config.yaml
d_model: 224
norm: "rmsnorm"
positions: "rope"
beta1: 0.9
decay_fraction: 0.837
doc_mask: true
steps: 6296
Each number is 128 + 24 x the weight over its row's rms, rounded and kept within 0 to 255. Layers, rows and columns count from 0. The size above them is the row's rms in percent of the matrix's.

# layer 12 MLP gate, 448x224, rms 0.0673, rows 312-342, columns 0-223
size [106 105 102  94  95 100  98  88  96  94 104 102  92 104  84  93 103 107  89 100  97  94  93 109  92  96  95 107 100  94 106]
[[161 138 122 142 131 140 139 122 129 123 121 135 125 154 156  76 131 168 145 146  91  95 142 121 144 126 152 115 133 101 157 118 111 121 158 141 140 153 152 133 135 161 160 123 111  98 113 108 129  73 130 111 135 158 131 148 141 148 158 186 110 114 127 152 143 104 130 121 120 142 119 169 141 150 128 127 127 148  99 121 130 145 108 108 110 159 203 118 165 125 129 124 108 130 129  82 142  91 121  93 137  99 181 152 120 109 101 174 126 110 115 161 138 135 125 135 148  93 107 137 104 146 122 149 134 138 109 137  81 145 155 115 127 146 147 144 162 130 107 192 162 126 153  71 104 153 150 124 133 137  98 139  75 116 140 123 154 145 135 136  93 107 129 114  65 109 122 145 154 103 174 103  97 169 133 110  98 132 142  96  60 133 151 119 159 116 161 195 122 166 129 118 138 151 158  97 147 147 137 117 121 139 111  99 153 159 126 134 153 133 141 116 142 148 130 133 118 120 105  82 137  76 127 130]
 [165 118  91 168 156 145 146 120 133 117 126 113 135 168  97  78 168 116  94  79 101 119 123 111 125  88 125 113 135 169 165 106 130 101  96 148 143 139 143 115 133 108  80 169 133 159 124 126 116 129 146 142 125 150 134 148 117 132 123  97 145 151 138 125 146  54 116 129 162 106 138 141 112 161 136 135 131 118  95 120 139 122 104 154 127 104  95 116 136 121 119 143 153 112 163 104 142 148 125  98 124 138 141 114  79 113 177 130 124  77  94 156 129 147 153 123 123 136  99 142  97 161 145 121 155 137 110 143 154 159 116 185 135 165 145 107 158 147 114 143 126 126 139 130 129 107 181 127 137 160 136 181 111 113 144 157 160 156 124 109 148 133 121 147 113 125 122 148 139 117 109 156 132 114 119 168 117 155 156 113 113 110 148 139 134 123 126 109 173 134 154 159 174 143 160 131  93 164 105 112 177 111 127 145 164 125 133 114 137 105 159 142 165 141 136  77 113 134 157 117 180 141  54  95]
 [145 102 101 140  94 147 154 143 118 124 150 142 147 134 123 143 124 110 126 147 148 137 124 116  77 175 120  91 173 122 130 181  94 115 135 161 154 135 142 129 182 113 179  93 139 124 128  90  82 138 138 106 133 125 190 134 126 128 119 140 117  91 124 132 148 109  87 172 104 104 155 131 125 165  96 146  89 139 132  65 119 142 150 148 169 122 183 137 111 110 158 150 145  91 135 136 115 125 146 149 150 130 140 103 105 108 144 113 100 155 149 113 111 124 114  75  94 114  86 112 121 125 128 111 109  87 133 118 124 124 148 103 103 134 135 137 130 114 120 114 153 147 129 107 146 124 156 108 114 121  97 109 162  89  79 148 126 151  76 154 145 110 169  91 144  99 134 100 120 136 103 129 156 161 122 134 112 106 154 109 150 155 125  81 102 146 137 124  83 147 133 120 133 128 144 149 154 183 139 137 156 143 125 116 156 117 104 148 161 126 100 138 135 115 131 116 101 134 144 143 167  93  73 160]
 [127  95  86 120 118 131 139 117 108 118 134 124 136 131 106  92 112 149 146  92  94 115 122 146 114 143 145 131 100 122 147 143 136 133 118 163 138 154 112 141 175 151 163  93 159 166 115  97 127 125 133 175 128 161 175 101 117 131 167 102 130 123 103 117 130 119 145 150 164 110 101 142 142 114  94 142 140  79  86 119 123 158 107 139 151 151 123 133 111  95 154 157 184 154  96 106 160 110 123 122 142 151 123 137 112 114 131 107  98 155 143 133 106 122 124 135 118 110 137 160  91 137 129 118 165 110 186 155 116 134 160 103 142 171 100 134 149  78  87 117 139 134 163 104 104  91 149 150 141 159 121 153 104  74 102 142 122 131 130 159 132 139 139 129 123 139 116 153 105 105 137 161  82 106  75 149  67 133 173 120 115 151 112  93 134 103  95 181  93  95 136 156 115 117 138 119 181 144 152 158 135 122 119 143 155 117 150 124 171 141 111 110 111  95 132 121 118  98 111 160 156 150 125  98]
 [165  86 128 156 142 182 143 145 112  90 122 132 166 119 131 101 153 173 140 155 140 109 100 141 114 134 123 155 110 181 164 107 152 160 112 152 129 158  90 115 173 115 140  84 129 113 134 124 155 133 131 143 137  83 180 123  82 140 169 135 114 137  95 142 137 103 170 156 143 137 169 126 124 168 114 170 105 119 140  88 134 111 148 131 100 165 166 133 139 116 157 165 130 151 129 102  82  97 135  93 115 139  99 117 133  85 146 107 135 150 134 113 144 146 115 133 149 102 117 129 109 122 169  98 116 134 115 135 107  93 193  97  96 176 130 142  95 142 127 159 140 158 122 128 166 117 148 122 165 150 112 113 141  86 124 103 130 149 150 155 134 107 135 130 100 138 102  95 139 162 167 163 103 120 132 171 151 164 122 105  92 135 152 123 103 106 143 133 127 134 138 130 136 113 144 155 159 157 118 147 122 131 148  88 139 132 129 158 152 147 144 139  96 120  98 114 127 120 164 145 159 135  95 114]
 [120 112 123 119 128 115 143 122  91 129 137  87 175  95 135 105  98 147 175 131 157 105 127 107 172 102 165  80 153 132 151 118 131 178 118 137 134 137 177 103 110 122 147 126 177  88 152 145 151  78 123 132 115 123 101 123 128 153 142 125 116 167 124 119 123 143 124 121 114 110 176 143 101 157 139 160 111  59 131 121 160  63 118 110 121 120 144 132 108 126  93 150 136 150 107 129 123  74 154 173 127 141  99 115 108 152 126 154  85 146 131 133 142 145 167  71 137 151 140 163 111 120 107 135 145 141 132 139 133 121 164 104 123 132 127 133 108 128 114 122 139 136 141 150  87 140 121  82  96  99 103 105 142 149 127 127 138 109 116 162 105 133 124 152 158  92  77 127 133 155 100 161 130 123 140 129 131 103 114 101 127 113  87 142 117 111 101 153  90  89 131 111 150  84 117  97 144 122  95 139 111 141 100 127 138 135 144 138 117 148 172 184 112 150  94 160 162 123  96 110 131 111 174 122]
 [159 152  95 137 126 109 124 166 121 114 174 135 113 115 144 146  86 134  94 133 150 142 125 141 160 159 100 107 126 131 130 144 103 125 110 130 113 156 107 108 135 129 116 141 134 133 125 163 126  90 114 118 110 128 132 168 135 121 174 141 140 112 155 135 138  82 178 136 166 140 122 125 135 122 108 129 101 109 114 119 126 105 126 111  97 165 144 141 157  90 122 132 158 174 132 137 162  74  85 129 115 104 110 104 132 125 137 115 127 143 125 175 108 103 155  93 111 105 116 157 161  73 102 160 147 146 140  77 139 136 158 133  99 187 128 130 139 149  96 103 149 184 102 119 136 128 126  75  99 115  87 141 134 105 134 113  94 103 119 182  59 122 117 131 105 124 147 131 134 121 138 145 119 125 100 107 136 132 170  88  90 155 156 142 141 141 175 153  86 147 154 127 138 145  89 138 159 158 138 173 141 156 135 115 119 138 138 148 135 150 160 120 128 122 166  95 115  78 167 115 131 121 124 153]
 [116 162 115 125 132 157 156 151 129  98  98 135 129 149  79 140 142 165 110 107 150  90 134 119 119 113 153 110 139 155 143 135 107 128 118  90 109 117 120 115 156  75 141 122 115  69 128 107 150 138 136 121  87 157 133 128 110 132 145 142 105 140 120  95 109 103 126 179 133 147 138 136 169 151 147 148 173  92 145  93 132 167 142 160 114 142 169 147 106 155 126 145 112 164 135 137 150 108 145 126 139 108 152 136 122 153 121 123 101 141 122 159 138 133 143 126 144 135  85 145 136 160 156 114 113 145 137 125 133 106 132 136 150 132  84  94 155 139 138 108 127 170 143 112 128 183 123 158 134 125  99 134 118 115 101 148 120 113 112 129 149 125 105 148 103 149 100 128  75 143 150 100 135 126 123 114 134 130 161  95 179 135 156 141 150  76 148 147 107 156 167 134  97 135 106 123 118 140 164  89 120 133  99  69 107 145  92  69 124 189 166 167 102 102 133 111 125 107 198 169 167 112 132 129]
 [114 136 110 109 135 131 153 153 114 146 138 123  98 126 122 137 140 115  61  97 114 107  75 133 146 109  81 104 128 125 115 136 118 142 150 113 157 121 139 111 129 121 116  87 110 136 160 165 138 146 135 144 111 173 146 154 138 139  92  82 148 139  98 139 135 100 127 166  87  92 138  96 130 153 112 145 124 114 110 112 144 151 140 111 111 117 137 142  93 133 119 181 144 108 121 135 129 108 133 122 124 104 123 144  58 138 115 177 132 150 179 128 110 118 131 154 136  97 118 129 156 124 150 106 181 124 128 141 174 144 192 116 116 145  99 104 120 155 158 115 138 125 146 182 153 156 119 125 120 141 152 128 192 121 126 161 124 132 102 127 102 167 121  76 134 131 101  80 152 165 133 132 149 137  90 113 173 139 174 154 153 154 144 131 134 136 109 127 125 108  98 122  77 137 107 155 156 151 151 132 166 143 131  88 198 114 121 116 104 101 130 128 108 110 127 131 149 139 117 145 108  97 108 132]
 [124 103 128 123 123 123 137 137 111 125 128 114  94 112 111 122 118 116  98 140 142  88  99 134 154  97 155 145 127 172 120 191 109 126 173 155 128 131 154 108 117 105  79 135 127 153 128 159  85  95 136  75 134 103  89 119  83 138  82 142 119 127 122 116 123 145 145 135 121 144 142  99 130 129 116  98 108 156 112 145 175 132 115 135 141 146 141 124 109 118 134 117 148 125 144 115 127 154 106 147 117 155 153 178 122 159 116 151 123 151  95 153 108 150 155 106 176  95 109 138 132 137 157 118 125 177 134 169 111 149 138 158 148 139 125 165 132 108 148  94 126 142 114 140 171  83 147 143 116 166 109 107 146 115 127 156 121 161 100 115 129 146 160 117 124 132  92  60 121 121 122 119 110 135  80 156 149 160 128  92  99 160 105 114 144 125 128 129 129 138 146 152  99  91 104 144 138 166 137 138 119 148 161 110 166 148 137  82 130 156 178 152 121 102 141 123 115  46 110 101 177  99 100 146]
 [138 131 109 155 134 131 149 150 115 128 147  77 131 113 113 143 156 174 107  96  80 110 146 126 168 154 157 153 123 115 112 152 153 135  96 120 140 113 155 124 150 143 117 156 139 145  92 150 127  78 128 142 170 112 162 118 115 121 120 135 182 101 108 148 137 135 112 136 106  87 156 148 128 119  85 145  96 119 113  83 147 131  85 133 130 121 130 110 109 167 158 145 140 125 130 126 158 154 115 142 161 113 114 179 114 146 126 133 103 128 108 185 138 161 126 116 175 125  92 154 155  95 137  61 135 140 112 190  94 120 119  90  91 125 115 119 128 144 146 149 114 146 140 132 116 136 132 142 115 137  88 111 143 137  98  94 127 130 140 157 115 141 140 154 147 117 119 118 124 168 150 135 163 149  98 114 146 137 142 121 141 146  92 134 137  99 110 168 134 119 103 124  80 103 103  50 141 157 114  78 133 138 134  78 126 170 128  95 153 126 150 106 121 165 152  91 104 139 126 168 125 130 135 105]
 [149 130 128 154 127 156 158 161 111 117 134 113 140 109  87 122 129 119 127 118  85 135 123 150 145 102 127 107 153 133 137 138 183 123  94 119 129 158 119 115 125 148 106 116 113  94  77 104 130 118 129 138 113 128 167 138 131 125  83 124 141  95 123 108 111  98 136 138 123 148 137 147  96 113  95 119  97 140 126 112 122 113  97 122 118 164 123 144  90  84 160 193 123 186 153 128 131 114 172 122 152 180 164 159 128 112 126 149 111 126  66 110 100 156 119  94 124 129 112 121 154 132 101  80 107 153 142 129 123  78 144 102 101 111 133 119 158 148 153 113 159 147 134 156 100 127 116 145 123 169  73 143 102 167 164 154 147 118 175  72 140 152 182 118 137  87 145  79 124 100 113 126 135  89 126 137 135 115 137 117 102 112 168 129  77 139  92 122 112 100 136 127  83 127 119  84 144 131 102 133 133 126 131  69 149 130 128 138 139 132 162 119 113  87 128 129 112 150 130 150 126 114 121 148]
 [128 123 124 164 129 154 130 113 124  98 111 111  91 138 141 134 106 188 100 144 144 130 134 117  77 116 151  87  97 134 145 146 167 153 120 176 120 164 137 102 144 159 165 121 183 112 106 160 136  90 150 133 112 116 171 137 146 131 130 151 104  97 109 163 128  70 116 136 123  83 123 136 164 173 118 139 135 164 168 123 159 124  99 107 144 165 104 128  90 170 128 162 149 159 128 107 130 139 118 109  78 116 108 135 141 143 130 168 114 125 119 117 115  98 133 152 121 142 164 101 123 169 139 166 149 123 170 141 110 125 148 134 114 157 138 109 120 127 134 121  80 164 128 121 129 131 133 113 131 164  88  83 128 137 140 115 104 123 166 148 111 134 160 113 120  82 113 114 112 127 107 140 128 121 101 154 130 114 110 148 116 140  71 111 125 154 112 171 132 139 132 144 153 122 120 141 147 120 123 149 158 119 183 103 144 126 113  97 148 136 128 115 163  64 121 133  85 131 139 145 170 114 101  74]
 [146 134 137 160 128 160 166 123 183 143 113 141 124 101 126 159 112 122 132 134 102 118 114 103 134 146 143 120 119 131 125 132  99 109 105 149 132 104 159 143 187 102 164  82 161 120 140 150 138 135 167 133 135 124 128 146 159 162 135 191 127 136 134 161 166 132 127 121 107 121 134 144 147 123 112 174 146 109 127 137 125 173 154 102 150  91 170 172 127 110 182 122 143 146 144 145 112 138 113  64 107 129 119 126 140 143 150 128  94 153 131 160 150  94 108 140 147 145 134 101 151 155 114 139 136  96 126 158 154 108 137 154 130 135 135 141 124 186 142 160  99 130 100 123 129  46 132 119 100 126 151 130 112 108  94 140 105 148 151 161 151 120 104  88  92 168  71  99 171 160 143 116 137 163 144 117 167 106 127 114 145 162 169 143 106 135  81 153 115 116  77 153 113 159 126 132 168 156 153 104 106 153 131 113 156 110 120 145  98 147 109 118 156 111 124 113 126 130 133 127 113 128 129 136]
 [134 166 136 122 122 153 142 143 108  99 103  89 109 129 121 132 145  65 184 133 104 115 131 144  89 138 132 131 136 128 160 107 145 119 101 149 162 138 125 132 121 139 138 119 145 160 106 124 136  78 149 121  86 136 163 143 120 117  93 155 144 126 133 127 170 184  94 120  94 126 118 131 161 182 130 172 143 131 113 133 137 141 103 134 125 125 153 116 122 100 146  99 136 117 139 130 138 110 144 149 151 140  88 105 163 129 104 172 134 119 170 146  92 127 122 123 149 100  80 120 122 130 158 151 147 121 120 188  93 127 124 119 151  82 133 118 129 136 167 145 192 146 100 108 156 149 147 171 103 106 106 148 129 135  69 114  99 144 135 113 152 127 138  95 131 115 104  65 162 171 129  86 136 123  97 116 126 123 110 144 122 136 150 114 105  66 146 130 104 113 120 102 138 147 146 110 127  90 137 123 135 109 127  79 121 122 111 118 116 128 128 106 144 177 166 111  74 131 141 108 137 127 152 168]
 [161 111 123 107 118 111 116 125 150 101 135 159 171 151  92  84 113 129 135  98 119 166 142 133 155  95 116 162 157 125 161 146 136 134 126 150 111 118 158  94 151 111 145 131 134 112  94 102  82 102 146 141 125 126 169  87 135 128 155 131  84 138 122 157 165 123 146 168 138 128 155 145 119 117  93 162 132  66  93  85 152 145  97 175 152 131 124 185 139 137 109 157 141 132 136 122 112  99 118  81 124 141 139 157 102 135 112 148 149 142 144 135 131 128 184  96 140  93 154 115 152 121 158 108  95  99 139 139 103 115 129 141 141 132 108 140 129 153 110 115 155 159 117 148 142 135 106 131 115 175  98 114 114 116 106 138 151 120 109  99 127 118 104 101 139 164 136 141 114 148 138 105 140 125 157 177 146 130 169  79 122 121 124 147 106  94 135 123 102 121 166 121 126 145 150 155 134 169 210 165 162 139 117 126 122 188 150 133 142 116 125 119 143 134 169 119 125 139 120 182 146  92 141 103]
 [150 141 156 158 128 130 155 145 136 110 130 157 157 138 134 106 136 139 114 176  72 115 131 121 115 153 116 121 123 133 169 107 168  97 102 153 120 138 136 123 128 113  99 156 144 136 140 155 141 133 182  93 114 107 144 147 149 130 139  84 154 132 137 171 116 128 182 124 133 111 108 109 114 174 112 123 151 108 135 115 174 119 128 160 166 145 129 151 116 117 141 144 109 134 118 129 104  81  99 102 124 179 126 121 103 141 105 123 118 125 172  96 131 165 114 130 101 124 123 113  83 132 147 140  88 117 143 195  94 139 100 179 140 147  92 129 133 174 159 140 166 149 112 124 118 103 131 175 126 148  66 118 130 113 124 134 128  95 112 122 125  79 101 134 124  92 149 114 127 142 132 131 111 142 139 144 116 133  99  95 133 157 169 101 125 122 115 157 138 144 185 114 138 127 122 125 166 154 135 139 100 135 118 159 121 105 129  83 187 155 174 115 163 124 146  96 150 149 130  94 162 105 116  96]
 [143 102  70 129 135 138 131 133 122 106 161 131 151 102 123 146 135 132  81 130 124  87  69 136 136 155 150 146 153 145 111 125  95 133 123 126  88 128 124 100 132  88  95 129 126 116 147  60 126 137 108  94 120  94 169 135 115 138 136 103 140 132  96 109 101 137 130 149 122 107 123 138 137 134 107 130 102 113 151 148 161 133 162  87 117 145 150 121 108 152 122 135 141 127 166 175 155 157  84 137 144  81 120 182 116  89 150 154 126 173 132 164 113 123 102  92 180 124 125  92 127 153 150 132 122 108 158 172 119 131  98  76 152 107 131 102 125 111 114 125 158 162  94 162 134 129 134 154  97 159 126  84 117 115 106 139 120 124 107 127 157 127 123 126 135 129 116 135 164 106 136 167 135 132 153 110 129 150 134  48 163 158 113 130 124 117 140 177 104 151 150 129 106 135 165 100 138 141 125 120  91 166 109 133 119 178 151 143 133 125 138  94 130 165 130  97 107 118  81 109 106 115 140 114]
 [112 107 137 156 165 144 117 153 102 107 168 164 124 111  89 125 134 117 106 121 114 139 155 158 173 123  90  91 106 143 123 131 107 137 141 148 129 151 136 143 154 136  97 117 154 104 112  95 147 105 103 121 139 129 173 177 126 122 118 146 112  93 102 149  87 126 134 125  97 157 170 104 166 131 108 115 107 113 112 130 108  96 143 163 106 112 126 124 102 100 107 138 164 180 163 108  97 157 108 121 143 147 132 152 122  71 107 105 108 128 174 153 114  95 167  88  80 163 118 141 136  90  96 145 157 100 134 136 125 152 149  81 135 141 112  92 115 176 127 112 133 140 133 134 131 130 112 136 161 109 131 102 135  85 163 131 125 148 139  90 131 145 144 130 125 137 125 141 106 112 142 114 131  84  97  90 147 118 128 113 142 115 160 140 124 133 113 140 142 108 151 155 129 135 113  81 143 116 103 127 167 154 143  71 185 137 156 115 150 113 128 177 159 133 115 116 103  81 167  91 133 147 130  96]
 [148 120 106 122 109 171 155 127 129 139 125 125 121 127 128 164 118 104 105 103  94 162 106 162 160 114 113 100 124 160 110 118 132 144 106 160  90 121 109 132 133 145 131 145 105 132  80 123  79 117 147 140 147 154 127 140 109 147 130 181 106 161 163 145 125 119 121 136 123 118  92 128  87 119 126 147 100 112 105 148 188  92 109 147 150 169 155 149 136 148 117 128 137 141 136 109  72 135  96 126 100 119  82 149 142  90 164 153 128 148 135 146  84 113 135 163 167  68  94 127 159 138 148 116 141 124 106 173 139 132 108 146 140 147 114 113 147 176 162 119 136 147 146 133 122 121 139  88 124 147 117  76 153 155 120 126 167 184 158 140 137 142 142 107  94 170 100  90 127 132 173 147 130 174 135 140 141  90 138  94 150 119 105 169 115 154 129 111  90 147 145 117 110  79 113 160 162 150 136 104 151 170 136 128 127 137 135 119 103 135 142 126 117 119 126 112 159 114 118 157 148 131 117  72]
 [142 150  92 129 140 152 129 172 120 115 131 123 134 121 107 189 155 145 127 175 143 103 120 139 162 147 138 115 135 172 120 143 116 161 130 145 145 103  98 114 140 131 123 108 105  96 136  98 105 139 117 106 135 117 132 138 140 128 129 125 108 125 123 129  89  73 150 131  89 130 149 131  84 177 110 146  93 125 129  96 126 119 131 122 149 110 114  93 137  94 127 145 182 131 108 159 110 112 105 136 133 115 140  80 125 114 153 127 120 119 116 160 105 143 102 123 162 134 137 127 131 145 112 138 110 153 107 119 124 122 130  74 142 184 119 110 107 123 103 155 155 125 119 160 115 117 184 129  92 148 113 131 123 110 135 125 185 191  94 128 142 152  94 123 112 126 113 140 109 104 149 101 117 146 134 124  98 154 150  98 111 155 132 159 178  85 166 148 111 184 203 141 117 146  91 122 167 161 129 138 121 122 122 139 112 136 110 147  99 112 114 155 132  89 137 100 119 135 194 173 114 144 111  82]
 [140  55 134 142 151 121 140 149 138 128 137 116 114 139 121 147 144 102 154  93 110 100 113 100 132 112 126 113 132 134 125 123 112 108  91 172  75 136 119 115 101 140 128 122 105 144 116 100 131 138 135 160 110 114 146 156 130 123 145 110 152 124 126 149 134 109 150  97 136 105  91 125 126 146 113 165 102 136  92 156 158  84  86 150 171 137 137 122 150  97 113 128  92 112 148 144 148 129 100 124 137  92 124 156 127 108  97 147 143 147 112 176 116 120 179  84 146 104  95 138 112 142 115 168 120 113 163 178 113 125 144 135 168 160  93  75 151 149 116 164 119 145  92 162 171 118 127 151 135 113 118 136 149 115 141 119 125 142 108  91 101 176 154 119  98 154  83 143 141 134 137 179  84 126 123  71  66 117 131 126 151 150 107  99 117 101 153 164 146  65 132 136 107 105  93 134 123 131 127 131 122 137 184 132 151 112  95 133 118 122 125 126  96 129 112 126 168 102 112 108 138 118 111 105]
 [122  85 138 117 108 175 124 141  84 113 159 129 143 131 107 130 142 105 169 160 140 161 100 151 106 131  87 133 184 139 109 177 173 191 112 128 151 133  99  87 121 139 103 104 107 123 109  97 137 110  91 104  98  88  90 136 154 122 120 127 114 128 138 191 165  97 157 114 134 135 145  90 113 139 109 171 125 120 147 131 127 150 143 184 132 124 152 152 113 136 132 114 128 149 126 140  94 118 100 133 169 130  85 143 154 129 143 113 141 102 173 121 120 134 170  94 115  90 125 130 145 114 124 124 159 120 139 124  72 167  83 109 111 145  92 104  93 170 111 140 159 130 121 116 129 172 120 150 126 110 116 105 123 104  92 157 145 116 111  82 145 128 162 129  88 127 119 140 135 178 123 107 140  98 103  91 113 121  99 130  96 155 108 141 107 107 141 121 123 117 167 123 113  98 111 111 103 123 148 145 151 139 180 112 165 160 125 131 117 165 138 140 133 130 121 113 112  93 126 129 117 143 114 125]
 [132 123 148 162 165 169 150 155  82 128 148 134 169 118  56 113 126  93 145 168  96 111 143 172  98 131 165 148 130 134  89 142 109 169 102  86 100  93  98 137 142 138 132 139 124 118 147 136 138 137 121 126 119 122 177 110 124 150 123 110 129 129 140 136 155 138 136 127 120 153 151 144 131 171 154 169 135 121 122 149 175 121 105 113 127 147 140  97  98 141 149 113 111 137 116 109 104 108 130  96 153 161 143  96 143 113 141 126  93 169 162 138 162 112 144 121 168 146 163  92 107 106 106  89 138 121 118 128  89 127 167  97 107 110  99 120 122 135 143 119  93  96 150 161 139 109 155 101 138 119 131 158 107 151 114 153 148 182 104 106  98 135 104  79 124 137 142  73 103 181 128 123 114 140 140 117 111 141 139 100 121 135 112 139 128 103 124 137 116  77 103 136  90 165 143 158 146 108 150 128 150  96 139 127 142 164 159  99 123 125 166 120 137 164 142 156  85 141 162 158 141 167 115 145]
 [112  93 129 158 122 150 129 167 143 106 102 134 143 108 157 152 120 106 113 156 152  89 156 149 131 141 109 129 136 103 120 153 127 141  89 151 128 135 129 105 134 109 110 107 172 192  87 140 146 132 145  86 112 138 177 122 109 132 107 127 121 139 106 111  84 128 161  94 126 118 170 122 147 153 111 146  95 136 151 122 160 124 106 124 151 129 121  91 118  94 141 150 173 130 125 112 159 111 134 112 142 113 114 134  87 114 146 156 114 127 138 134 108 158 150 118 168 101 129 160 124 150 156 125 155 123  84 156 105 135 142 135 145 119 124 110 124 120 160 138 140 179 126  89 124 159 110 158 133 118  84 157  91 102  91 121 148 110 135 186 133 174 133 146 154 110 100 122 166 154  67 152 109 160 108 161 106 100 110 138 144 184  78  86 101 165 130 133 148  51 110 113 117 173 138 104 154 136 102 135 159 117 119 140 142 132 144 112 123 106 139 149 141 137  95 128 119 137 158 114 111  97 144 143]
 [123 115 142 157 146 150 152 145 110 132 142 134 148 113 124 131 115 155 137 142 124 125 125 129 137 129 142 126 124 126 181 176 130 139 121 111 159 116 112 113 152 141 155 110 168  96 138  99  87 107 168 101 113 104 121 109 108 123 134 125 135 109 106 128 153  94 137 169 127  86 149 131 135 129  76 131 104 120 103  83  68 115 151 137 138 133 146 177  94 120 151 147 144 124 105  92 166 158 137 157 116 144 143 122 148 134 109 153 139 118 114 152 130 127 174 115 103 128  78 102  64 147 121 118 135  93 145 138 115 141 122 129 149 150 132 107 112 175 153 160 145 110 102 135 141 159 140 168 138 135 110 135  92 125 116 121  94 183 100 104 109 138 159 140  94  96 148 177 174 168 116 144 133 115 118 113 131 108  75 123 144 136  92 137 110 109 141 150 132 118 119 121  55 116  81 150 131 139 136 120 141  92 149 106 121 125 120  84 132 155 152 129  89 114 159 144 118  97 150  93 114 132  51 138]
 [133 109 112 144 145 146 127 119 138 124 144 134  85 174 120  81 148 139 118 109 110 113 104 117 104 147 153  98 168 146 136 111 113 131 102 168 126 172 101  96 145  98 134 131 117  82 117 159 116 126 144  73  96  82 104  99 135 119 151 125 146 159 132 130 129  94 131 132 110  82 128 117 129 209 165 110 152  95 119 163 101 142 121 129 109 153 120 124 114 124 116 108 125 120 163 128 146 140 116 126 185 107 114 138 120 136 122 157 132 149 122 123 141 121 135 146 101 130 117 101 113 105 124  86 132 102 194 125 121 120 122 133 138 147 141 135 129 148 156 134 139 138 110  93 130 124 139 146 121 172 109 116 127  89  60 136 134 163 114 110 114 135 163 122  88 127 125  82  90 123 148 163 147 149  90 155 128 137 144 102 153 131 133 142  82 119 118 146 140 112 214 156 109 124 124  73 117 163 130 102 118 127 151 114 138 138 197 117 119 112 135 125 142 107  88 133 123  99 148 134 104 105  78 112]
 [120 118 118 130 137 161 178 148 104 131 131 145 118 122 109 121 100 189 129 157  85 127 115 100 130 122 139 127 130 117 122 147 138  86 133 151  70 119  96 127  92 104  85 145 106 139 126 172 111 132 113 120 144  92 141 154 140 145  83 137 166  69 121 148 167 157 129 176 147 127 159 136 150 128 146 134 133 139 155 152 165 112 122 139 133 153 112 107 117 175 139  91 114 125 118 125 168 129 145 148 155 102 122 111 113 109 139 157 171 120  91 129 141 103 196  95 106 160 148 125 149 160 125 103 112 143  99 109 116  92 145 111 124 116 106 121  68 114 122 137 160 153 135 105 142 142 131 147 154 153 132 116 137 126 123 145 171 124 125  89 159 127 124 136  79 135 103 128  93 128 124  74 122 132 149 136 160 170 146 109 125 164 140 154 115 113 155 124 179 113 167 159 125 131  99 137 148 127 133 143 170 154 160 141 124 150 109 153 131 138 157  97 138 120 113 106 139 141 143 139 115 163 126  50]
 [157 155 137 151 109 149 164 128 124 110 118 112 147  96 125  93 141  89 132 165  85 106 132 125 154 132 140 109 123  93 134 132 141 139 104 130 114 158 140 121 126 114  91 154 167  80  90 149 124 161 134 131 161 118 165 181 147 142 128 135  97 157 126 152 108  96 125 141 135 107 147 183 136 148 141 112 100 120 116 152 129 156 134 136 117 163 141 158 105  87 116 142 120 110 157 122 134  81 135 128 127  99 133 152 113 134 139 152 141 105 124 105 140 116 168 145 130 167  81 125 126 140 140 148 167 126 129 124  51 148 110 157  85 116 115  97 126  86 159 137 138  97 145 124 183 140 128 112  66 136 154 130  90 130 168 140 152 114 119 107 149 141 128 135 143  80 146 116  89 118 116  89 113 114 148 159 133 158 169 111 116 121  95  91 117 133  91 165 140  87 155 157  76 148 134 111 128 116 155 128 144 138 169 141 156 134 154 129 113 172 174 162  84 131 114 114 127 111 140 120 144 121 135 114]
 [153 130 107 131 144 187 152 152  90  92 136 105 106 134 136 104 134 125 159 126  82 132 147 140 148  82  95 109 130 113  91 148 123 108 150  95  83 111 105 117 134 140 119 149 113  96 130 126  92 110 167  84  86 143 124 156  95 126  95 111 114 154 149 114 135 119 115  88 125 153 110 143 134 161 119 112 111 132 123 133 140 138 139 132 123 116 162 159 141 139 158  84  81 110 151 148 146  91 113 131 141 114 144 175 136 148 135 192 123 126 141 177 129 138 146 135 195 118 125 130 138 135 144  89 107 113 131 100  94  98 133 114 120 108 129 137 133  85 120 154 108 134 144 142 141 107 128 140 160 116 141 120 124 128 118 152 111 112 125 113 147 178 111 145  96 156 145 127 124 167 108 125 155 149 127 153 115  95 118 120 114 127 119  99 121 132 128  97 166 129 185 100 168 124 141 130 147 103 145 103 145  82 156 107 214 110 111  96 136 121 106 154 128 116 140  73 146  68  91 137 130 127 160 132]
 [133 118  92 158 111 130 135 149 114 115 167 126 118 140  89 138 113 119 156 120 139 106  98 113 111 135  98 114 141 152 139 130 134 125 129 135 144 129 162 122 144 135 119  75 145  84 129 125 121 128 132 118  90 136 111  97 130 129 128 140 146 110 135 131 135 111 141 145 122  94 129 128 103 158 130 171 128  97 123  81 129 101 127 114 114 126 153 178 123  94 120  73 123 141  88 143  81 138 103 117 157  89  66 131 140 108 133 152 126 135 105 116  73 146  96 115  87 166 113 113 141 141 136 113 104 193 184 136 142 124 169 107  84 155 120 143 121 102 121 172 166 158 123 111 102 200 113 102  83 168  95 128 146  93 111 153 128 155 108 145 163 162 176 146 119  98 133 133 128 124 143 150 125 110 143 127  93 174 134 128 140 124  86 113 104 135 123 116 118 145 148 132  81 140 145  98 131 143 122 126 134 114 158 126 118 168 110 131 147 148 133 160 124 135 101 190 119  87 135 104 122 127 116  74]]